Each number is 128 + 32 x the weight over its row's rms, rounded and kept within 0 to 255. Layers, rows and columns count from 0. Numbers have three digits each. The size before them is the row's rms in percent of the matrix's.

# layer 2 MLP gate, 768x384, rms 0.115, rows 179-201, columns 192-287
099:121128118087109137084094128137141105105178099053084118188197152140145107129086164096161105098117172190099156103130145110111117097125173098127122118106142102130190176105122117107130122135103099088081042126061167118147119159103074053144081110082157153076088148105097097118149090135092148183
105:126158142135132098171142120117198172143153179153162141170065099147132072118163137123122173118119157091053189081188104150100071139113070117136145094161049122142105151108120155151119173118169085159167112176073124086112114103180153145186145157117069092105156136139151095125102142147109163138
097:178061075084119129106161132105123177144103153142142111192125115120087136154121073107119095193127152142117167150168139161189124083098142103190110087141148109064135098115127090184166109169137148128062128213104084063173135107148090116138092097147101145117050085124117085103039133123141139112
095:193140104147205113152116133134118149093106114159070189119125125079137144141092134159188119118081182121096136169078134053075124130132139135111154113111110163220114193096062138080139205123113171167134120144090150129100093133129142139199131135147154169075125163117108161152136138114073131089
102:094130161175105096136155129136121101111094087077146175135096064102103128125146094072185111115125140129103156199167142123105083157076138191169100125119093100085142136087122128153125113111143110122096149095150106104186072131136142145102093157087076170048188109144149086061106146162065117128
094:121141080169175087129118132134172099074149084131099109110133091104109124113180137127179116100083037151115130112059129131104221147139172165121118110145129106146092159149088040152136175122128112111169177132156127179099103129111167055084135110067135137138113121181134157118127123076202187183
100:156169143089129137130154164100129105104135151074154151209117122091124125095180171192119119168149115125107179165108105127112163156177160131152186223110159150153136132127132081129119110160091146164156122111122119155145116186124121137134128121165116112143102093070073054150116113108062197165
086:146104166129096123136108093097163109101107161058148163121096107180133146143126122168078112162211112107168105137154139127170184080122088136129158173154196128123147160090111114161198086107047120118116170122110106127126124085104123162134171139166107135148132088126112144123151184163150130155
098:092134137130131148077136092147101161149161144144089133105156142121164087113072145164147124169145171153179146111172126136169161195109066113138085125103130107094101086129141154195065083111160058133135112099145153141099130126115124139018194146101124144090175133112101053135091126170118168117
092:110069142149127115110060123152089054127101166117116161144106097091160122149064116085121022116114137123177131170123130147249116145129155146136115122104158101142172169093111070159078196135135169149068119085115151161159136157106123127133082098097151138150109126155132071132092124157120186149
106:099201177137144160146155135174176090099204079113162109135131115155119094148179107126109141097160176147093156147119084182102109140130154175149143051135161109147162109117128108124078178139129131091078151117090128097126146126124154135127180169056095100178143144115109129122126157140129132092
122:112152123095175157156090104128139124091128133114125170100026126107128142105162140177119087152111162099137167084187148161107092086117111105086050042107135134127139148107105146148093143101145148135097156074140148138146171161183161146141189156085083099110150059172076141098090087122040159161
100:122094091125101122149115143087095168141138064175151154171118110084085145103149153099118123101187101177186146138093183093152062132152125194089080125126107084103124143096150107092129079125100177123160122137104102140159103220098165172122142131105104115130060122164079081176147151179164080097
107:161132191092114131129143086130129130148158092146169154139216097157167101152099166115120085177179131141161173170138182120126101120172151140162133124189122099091078127112126127072117143185123093154145140162062163122070122111135063112175093134084153126119100149185067182108075088104153124111
100:111116120103119137078147141079138088116177123127185138144110172188146120140104134148186141127120115103113112182149123141176123112111173182088134165169164099218150087105195133082160100128147120132154079086155101160099144136078022176146197079153135162158105136165178135074088181133145153099
100:066129165132090188136119130111121077162091114099155122142082105137179167149148178139134128095174057137125119187127109150098165165102162086120155120200109116122097100110096110100128143150146101150121131160141184126163071108159114169066152075118144138128142109153135127138093116157144153100
097:086105170109109141103169125171121133102165108087192135143145091115046081086133104087194208150169152113151186095118075124148146135113087081133123149133053127099160126123133106130089090093162153132130128081142121150163152193202123139155096141100155124158174151101097125127164093165148103140
096:182120112108142148133164140175110087118165129117102109132133138099124134136109210166080125137103089057085117146105107125114127158106136052145125094108169169137168108194138122138119063080120200156125135137208146150072118119183162157101124088122195130116128099128135145157112062115123117138
100:116174198064120157169117086196116155132134160160155159120121208159077109122117124158091198115121157103109112080138097188111065120082067111115124067124144113119178147139100148163116105128131143128119122136132148143082134132176163106084098152183150118149101149153111159075135119149084152190
091:123123104129176127174128076148125122114089123153141174132112131146160118148102169151131127100127139146105236156127132108068070144121130111113151164135071095135084134146095132097107140164125071168124169107199172154109131110122155165125131047107152177046157111112145125044146077085152112094
094:138112134169109080103095135074116152168103156134206172149120134150130107162077152118083113084126083116088178115123155135149113155178173089047183113177133129148141113140187064170089171164114150147166109097080127153099157149164119127126119154156135169134063151103135121147102159151162145126
096:120133138138111152158119122091153176155123102150130099124148123150124114152140098162134144104131117126137156063176175140134102142127138150079113116169135140112186116181113127140157123094105113115129117158178178101110140103121106161200093129128127146167113159148098168146129144172121135135
107:136091151126116114147056128178146144120088169122087149050116084203122085096144111139176101137134119130113139091161168166121199064164152074186096106143151187113173105106214135102079119183115131151078059103105109105134104109187123132145152170116146142125117088141117128158100144157115115169
# layer 2 MLP up, 768x384, rms 0.114, rows 179-201, columns 192-287
095:103126125135083150121129085091134106145134182180083135160165139146036102093113127080102136122107185121195145150186130158183056119089070118185146132146178143133125162084119111073178166170122127084086174183121178152139211134180146160139125110146083121137129122142149083136099097123173149087
108:084096119088155141118126052115145098184066144094115126074105112082085157111131115140151175102193141146162143138100135114137088159156087143108103145124186101130127156149119190098120078152207098155114137180123106126164103148113081146099121097150097096129114178131156142117153122124122189085
097:171097130099136106045123118099158124104117110112174142146141106136117118108126070122148138161160215085119083154221142177137166143122133106103128130068099111145151154096109119134111132158193100114101157121125083127153078110114061120149105108090073149157120090172146068129071145120144110130
098:087131138087095176088074109178019125108169149130140147073147130139089099122159117116118124145085121108153097144147120185120113046107137184111123151104120123119185126106144095110172085165108085082148050171130153131098131183108177123133169204113095150116060124092165123139176148173111139213
108:063126181184113130148116111120151098143185120182134072103122125109132145185098095094129139158135182091133145118177056082149097103144204131141092114094132131103094110140183057151127167101108130083147125119100125080142153114146127159193135081133116148140068089162166070092185166120188101094
096:143130128098132235123105143088114124073104146214099126161086130159152119107134129157161148139090115130122177130161127102114135163108085154149133112145130038124131122128160137098147122118133140159124110063169187121146139138105113124115103114115120096104130134131137136141143104112125089159
103:131146184151138140158106097128110123197172147156092115112149052103128104122103157082105157150102134135126051161111125111167129146138145119123095089151098131087105176187103173188088084186180135143125157140103194119187108077176121103090066110129124103106101125138176138140156144126117060139
092:101196098168120094175158150121124121106194157122114146128118071130125089103148117104152114121090140153083127116099114108099158097073206108123145146115120118172107132191108148123090122095177133162120071113097078110156122125156051126124113110154173129137167114077182066154097131129168164146
099:126150153137098091100097127123112127169113093124108191124077158148136155088046169135120130145114099097126131086125142107101155116149172194178150072100172091016080130173104158154119170174079117096163114110158110124192058153177145140125116090162115140123057114115124133084149114059112118133
099:089117102178119104095028149131146086094113153143171128103111097108138136090184103153085112137169137106140170112117085179137142136140142152128182118116069165154146111078135116091129142096157094141149091095145168134132179111141164086093099095155183169155173197093132127145069182099192161133
106:080196095071078172144083121090136123164166125117156090114053129082162134143110134092140134116130092148177160085170164123138129118156111115093102132110136187154138107118088195163196091116125135146074068162101098128157112118124141119145107153099115136113119123173126141130169132121145112166
110:117145144116208131110069156121120096099093123157133089108081083166139127085103102127119090159128133121128131083113153090088135158123152152141109126082185092166095099178125105124134061133075095140128133125129146151130139094108173131128071101140105129124180088084153119169055159075139103130
098:143127123171141105161110136138138149122147067134150132111169140121064133151158078107069177143155173165167122154146163092111084064130095120148125176176129065163123142127154136156173164134099179097113121148110101151112165123101180133128136129132168153102124093113099086076183226152177118173
109:097153087152120145143077103177095146111158183196179086085113108115089148154165057052159065112134159136195128088137161152151124165071072126144144112133138136158183123140140149116185130169080125085103103100174147107143167127100134120125162155108101172133167165131102111158157129158151116141
101:062122135085127132103141122143167057090110084103105103111142114169146177154155207242112099089123155118071138144110112103122104179144060168120113172119144158190099118115148137128185082160106099093163143151118118141111135070186189118119154116133166173101149105209157168139109128129108140110
097:115144171128093118108136141097116123163070069105125125121175133157110084134151154151118157116124117107068116104127179100133113181064159156099108128114141161118130132103132147202152109115109138109081191199181140121128166124190150108194098165139133108142193180116164111125167139103133116187
094:119201151097143133109055162132118101148083056119134148140091107154126149126147134148160179138102050133135114114127161159086098138114137124109137124028108153092147116095140145156146176115072090119195180137095103165136118046149134106152133192115183111111128139177147131150125083100146104119
094:203106149153106151141170112082152083138200108147081161131121076145135095097137116132117150084089128148117103138101185124146169126088214133121143150104147124154085164136110064139106128103167119183194121084209100136143111105083163138168137176157153132101208115178119109119073141143152122097
096:109104117125121123156164103146142109161118085112123107104122119090134080162169135094101117151114149179160123114129167137155116082140145126143138146159091141087123149129171180139127181093169090149103135084118163185194149145076092112059163087090162153163050090121123092203164138106158081063
090:173116129061119143159188125131101174097141132183135152160116164153127049106160150137106073090099111085139152133154157149129130176104153156097153083143067134125102118148113108107118117116097063110093191122103112123068185141099157195175127100153137143087199110170122119122102103149091053148
095:082169148098174090119120046128175093123154134103143134121118164152195162113154156117150175133141107186141133140046127109131118111122137123125127143098171101164149157119087112056146147112164120129171179142193118122096175091126114154125137128120104119151093149109157136132110120183109109139
096:102146188117187182158157092140144103083111105131091144151104147140160129147137112111124150092157112075102090142125095109123160144126156136103084115048096187129114087169148118106102164112160138120092070114126148136122094081183127125098145064116133132151154130110153132162159169141196088152
104:171190177121129153145130061141123067145154111129138128150121148159060118105075164081145149108160149096191102084107139082131147164120181120088130138069077162176143133156133130064174156158098140074156133134090115127157119098103103120109120089134174133136113144131138143147069097088132184113
# layer 2 MLP down (transposed), 768x384, rms 0.11, rows 179-200, columns 192-287
099:110108127158122094090088135161165163101182073157079144155172154141111118208090114095052139126144144169113108122211126158154125131154099138143114128130166194115173127151099090128158106154150059209068080141118114103142124137076087116212099122101101118113144145073149160124132135163156089089
099:102153073197100157146078016127132159183115129079125110071125115142133084135102156082123126161141115116131108176141103134119131104114112088115120139162121095152166140105121108219178154199122103133139145146127094182094132105142161056197162123125149091108077077091115099161165139137164141110
101:102135150203168136125139165161075125156149098122117104175112150130149112101051155153132122168152122117169007119105153062118120101093134134167092078093107079120127086112145062135123136135100137084113083179062116152170053142133144128109065144103144106182104141166171071119117082135138135148
097:078131124079142110114153073082072152161139172144128125124102125166133103125213122117190091142111101124102210071093154163106092188069145149132090119144143090119141128030095126102090123156105154086177091187124092115166116081127170153127113170117120128224152100097150104157148128156026138127
108:153123094139181125095124128124145105188150158102174156124098120156122143140110134153099158137110164197117255048137195105164151180113151154166122126150055105091135138139159099165078131128096123104074124173182158155103091153119144128151112166149108126175134076149072140167097138141188118164
095:152174184162110169157080116162133141149155130181235102096110136155119146141171134148121125172163079095124049169107119152080175173169133148093111114099138156145134110087116123074123158133166107196124092143073084103117080137107047124131109145126184126129089139161143133191102139128163118089
103:109143169108131131088143143149126120169088104172076110116099090124144124073128081097099185053136155079089255185126131104084147136132199136157136051140113107153169160115174127090160141148135106109117142100086128132100139059166110107120099067090144114100106130117167116199166166146150182110
090:130115157124070112173133171103153138167160123133154100145117111156145139163188139146154092140154165143120255096145119144092140114176118129117129148139146152190145106091124120119183118112164123082095100061128102085135115110139057156162186121147128135103150110108117129083144150146135177109
103:105145120105123094105112095070102100117159126163115105169111156113113123148118141159149146105100094097167255152186077157146173121128141128182120148165174098114135081149155139113118113134152121126168111163134154104090139128126077133160082135168130129045157083130083149112137153103144095201
100:125107140104087116188122129204105108118156104191169066137142106143112107129159070087104058103135141131160000181114157177103136099099147123102195113178132118111180140054122155122163110109199100144040136134099162092116138121140108142118118103133102153140092143138181135147156144123160128117
108:156069118072133151108095162145110111145167123179088095118104157077160179149128180119084120131141129170094182103141145172123147094140124087125195132104134080082222160178104091086090141124151105111130162121155176185099147138069099148151169183106122071149146133144105100154113137139147124137
101:127122161104096065143101147133100130131160185077143137104132089163119110159145101104106089146140191092128000112130078149172096148108131167102139209110124128144095127147122131088156120154096141179137140076153053150155110154136137143144128143146119145206143119103141171110115116154161112115
103:057122097133081049163117144143116095139157125123122114197192161128143084089181160138124109099177119111079164140167097162091190163130141148126134123139128160085117154132127116131084168165197135164139152159135170206083108143129127148155138184155146134185142094169081100108154175085136149165
098:078122122104106153172137175081144052055123063139151149105104109089091154113175156119154181099135146053041180166176116146124148101170110089076206128113142137111102102152083154112120066132131126152118168131152165102116072097152065094135139088169118107145145173119167150101152150162132134123
102:170127154184165109077148162150142130138139255183077131080089097089092152169133152121136113110119153149111116106120175158096108129187050072132135137135137182141138119164157128092137142162071149155110133131111121109049178135132190130155112152113126114155076088097102097123115110155043123132
101:145174080166120117190089119170115127161111111055149159108120230154099084128176109138128119137078118182103249080146093122091121178141100133101129112108128129070140112118144132139093110141038120142171120176051119102124148171146151124148157162165079122117167133160097156158126157098112097091
096:068092183106161123162193183112165140174108147160141126160115159121137158170139095175106109142155122089091200149165193114170137159133119220131178084161151099102153132075145166134111129170084100103116150112160104108100221103085123073146130096150101155139128167149193170166114120149166172116
095:101106095143120151127125128124067100132119113118118149114124108144074142131140181166140182110144188138069222096120168155124127097134121169138142112119130182157185200093123158147135136130085094092131165146082107130157153104139072140158142149139113126114166106117109120134176096152131076135
096:145115209124134133129150089108122087109116140114129180066127170117112211130178147081125104164116092138113255113096161129135132125143106151113131131048144183149168100122122139150143153137141073146167131175140119169183101118064129102171143141197152105141087114125084095153131134065099165239
094:103134142174159148177089149154125098143172179079210126104124095117129157119117177161036132113079113125145000108090130149117076124132151105156140160152142150108119090142099137120139119113152170078113101122134097136094169158118081190110131100142074120032138071143110154165087055135137195117
096:142102055149152150076119101129154101192090124172097145094100159111117123120153155139103194108105108168186255131108116096151154129122114138110097121107190110109153096131134152206098109128113125131083113145179114147149050091130068096171163073049140098121144119137091118131130136101152085137
100:138178156119112106095134088141121144104065120123136084104149164169154176118055151086138088093109128124123180168121159076102133206136134123115158069135141147101115171084159122166164094157132086132214181153067112165133143203157113154147163119139140122118148083147128177121143044180124149056